config = dict(
    n_layer=8,
    d_model=160,
    n_head=2,
    n_kv_head=2,
    head_dim=32,
    d_mlp=640,
    vocab_size=18558,
    activation='geglu',
    norm='rmsnorm',
    norm_place='peri',
    norm_eps=1e-05,
    positions='rope',
    rope_base=10000.0,
    rope_fraction=1.0,
    qk_norm=False,
    attn_scale=0.177,
    bias='none',
    tie_embeddings=True,
    parallel_block=False,
    extras=['capped logits'],
    init='normal',
    init_std_qkv=0.0693,
    init_std_o=0.0274,
    init_std_up=0.0693,
    init_std_down=0.00867,
    optimizer='muon_variant',
    lr=0.00461,
    lr_mult_o=1.1,
    lr_mult_down=2.0,
    beta1=0.95,
    lr_head=0.00578,
    grad_clip=1.0,
    warmup_steps=200,
    schedule='wsd',
    decay_fraction=0.343,
    decay_shape='pow',
    final_lr_fraction=0.02,
    batch_tokens=[16384, 32768, 49152],
    seq_len=256,
    doc_mask=True,
    train_tokens=237500000,
    steps=7650,
    dataset='wikipedia_en',
)
Each number is 128 + 24 x the weight over its row's rms, rounded and kept within 0 to 255. Layers, rows and columns count from 0. Numbers have three digits each. The size before them is the row's rms in percent of the matrix's.

# down: layer 3 MLP down (transposed), 640x160, rms 0.529, rows 353-358, columns 0-159
# gate: layer 3 MLP gate, 640x160, rms 0.268, rows 354-359, columns 0-159
# up: layer 3 MLP up, 640x160, rms 0.287, rows 354-358, columns 0-159
down353 106:128144108133162128153155141101099152109108121129145098159157124146129119163134129124131091153150164120101132121148106144155109090146123119144118158125085145128123108110120133160075153096098167130101139122143108198115135171118125084124125165119092131141161134157154091142092149099137109113144092135139113109120103127148102114087140092160075140100108091173141122136104116129128122112088115131141187151134108104179089161111096080126125104107148148141117131145172100121117138112100127
gate354 102:135085137137143163121117127087119132092102092131110156093139117093139105142146131136099118164125132102146095173155161154099131116157162147137124121119119137112119097140153168179126123158174091113102134132118093111112111096147142128106155159104115149154114050116130126105150152116170154119133117110105097088129101107135111133163125108126141118119135138088130166153094102120133155116094101107072123091135137091092144094127147126158113155146110107115171110097081101129129099134143144
up354 100:115123159140113129134156136192142141131097145134090136096146120150120166117169151114149136092077099115147127131138177138128171097154185138162130129154141121113155121111135132166153126155152079131157142154128123145117142141112098125135141132183118136131161124138130125107116162152119131129090108146145161112183108093114112125148173125120123104158168124181149140098111149092152059127109115140126110097131145131149087099163117135120128107158139141156110135101085130145100090127137153
down354 103:154111160113116092137122175121143141107145111092130132168144125102143118098098110131124110177117122134103152134106120162090118146140132122111130150108139163165145144150111092179122139107105173084173108155102104141158121074151106138107142150131119101141121124167127111196142123110089134097129137139098153150117119140119124120081144120135118093077133117125114130123158115165069146135153099178114124130142142111131130117145137133163117120122096115103127161140138127133140126033128128
gate355 104:118132120111134110097110132157144112118125141122195121164171120124137095099151119167131132161152150140110098153157099162128146135119114134119121143091129132132126125162123099159126111062106106140144152109105121115106148068106108087137125122131145143121107126129149079139127097160141148111088119150168129158145073141167126141100106087164118104124126157138067084151122117092153077103100089133148145120180126130145097138133110140140104127125152117160098125145132130079104130152138123
up355 107:113116110131146169122119080139137137125120132095110118123121139105146158129121142118130130131113113145142158131137122080099079125104090108106151152127107108126137112111101141135149162085148106089154089126150145132164118141169149145176138129131140120144127179131162115139114173134184151121084128183109165143128145159168103116143149138133104146160156134131180125085122141158138154116145123086125111123123085114089176120116124136127145127128084099138108069118128113106155146104146191
down355 108:098093131124138106163128097105154157145124146149099169140143113141105146158140160097086112118122093125173108131136160141162151112141111105096147121166134126151124204126148125106172130174162109140122116156110143123112119150115158151134101161127175142140138122136128158166130118138119130118144147099134118132120166120144119113132108199118136157124133103169117187123146094141110135126151136099134129109146154101140101092186126110120121081103114142143128189124141112109082161148133106
gate356 105:131183112121117133129107148128145119131130165142137117118136097121133150108141123121103155156118153121106121150135113151105136151113115117149118114139081129100139104137155105121151110114079200144159110157094156188124151179145149113143142132153118066112135134128159122105128087077143116148128104151134079092165115132180114076140169139126119133104142158120129156107169120124129111093092093091105125105139117096161148147100116139116143118158124156190105136121110094131138128130120155
up356 096:168121117196074114120144148129131152105134132122101147128102120115160161128076123134127137131096138141138118164136131123155129146139152145156159153136140091083123145090111154134100135111129171097080146140143115144101143091126125108146106149127157130147142116129095161080145127163117156145131105120116114151063138077132095087160157106135132156139129147161128112108100140184140131120150122122103115107132098123097122081097131120157169131094128143161123116165086147112130130157160165
down356 097:096104177099165118168123173130131155153110168139157132119153075142117110109164101118136121116122156110113157128166110119114147109138157124135101112095137125126111141152152090111125093143103155127154120178117124154156126137125116130097135143166115114104113161152132120139150116118195131101149153129189135136149165164167144126159167104120088147102145114081158132139136107090154133118112162117147128169113128106161164139122121130119104164117117095172124158180125120161134110148113136
gate357 105:144115129123117108150126154107176115145125113104136171137123149160125131172153119119120123156066116164190125117109079098158126098106151133114120140095131103120108105138128080139115141116110175149125124155130089118124177096118151141158128135139160103128109106135159116133140130154121136141143104133099124131145179069138129144147123118144120116087088102115146113153103124122143155136176138130148146130153135143067156122102163137180163160100122135090122142085116108145157138183104142
up357 106:123135139135141104138163104118124087124122124189146090111143115127163101137149158153143102051121137118133098152162126133107156150156118090152127143145109121099131140094145121158116141142128152105120123043143133131153170107123160132093118128136134070148129122119159124131144166108132142154142108137142149122134082167115134100104113143134194152128109111089118113149132128122152168152088122127150138143106114119133107118112093143140086125097186155122101116115146103147098159113161108
down357 102:131090103116128167121131111123137134149120141132062159138119109114135113131117103100130125148151115157104121151171086092090125166142139147178139138114128127089152150137142133132096119140111096118178115106129128139125130166130136182059117152138116117151088145081148154105089113146146072105110100138126146115138123140150145117106112118135128136157153149073138140158099129112116116107103130152137097115092147149156153168135155153135148138098175119114086114188123142126134141081146114
gate358 097:128132091141132106152107143146100140159177124140115181110130141101127184131108125079134162124143147141122133133080127128123156098150161126128138158128139151117142134116124133162091153074127166098106089108114188154089142150114109120122094139164103142136131158148118129124121139120142134132143111132188155124115144100170123101105161104153117141128108114118121100163133175109073157105085123138115177123147154156120143092122114158095144131135142129092099098101088102132133140086155119
up358 091:187133115133131067138132093172125132140131108171125138097084169127124146149167127143103166099112113123134144087079157134136124130141143111168133175115129104081152152155134118149099112091108139149121119115127132103087130160144115114145133105129128155090132159164133120135159122100114093141164111162173086117134120128122137111097117126103157103145133185138106115120142153104101131088094130156084119117107115156162122154102105124100154124121130122096124119121065119121144123118144177
down358 093:096127124181112194141142145081129118136130137080152088162142116124114132140088140148140129163129139185121104187173079117097100091079103136116102103153118122152132091126153128122173157162131089115143133141118128136143123067123135127136135129140108102132178110108158115118152082157097106134131131089141146140098126140112149131127148109126093093131110119130129118120123115137166099133136094126130144117121164116072127118095169129136123109152141152154120089159127166130145119146131142
gate359 097:140168129144064115112092123125105140111133116133105127114164134116131121164167101107116146119187131111121106130116138122119093132099173116064124130123127129130149130151129142122125149158103132148160108163132119130108144145138111081168071130158140192117094133152111117149075134159123118095167112136152164119122157148132131083136138120159092125151174127114103121095159124150125142088122117136157097147118113118161112104127072125109137142086124191126133111127093125120089145125105125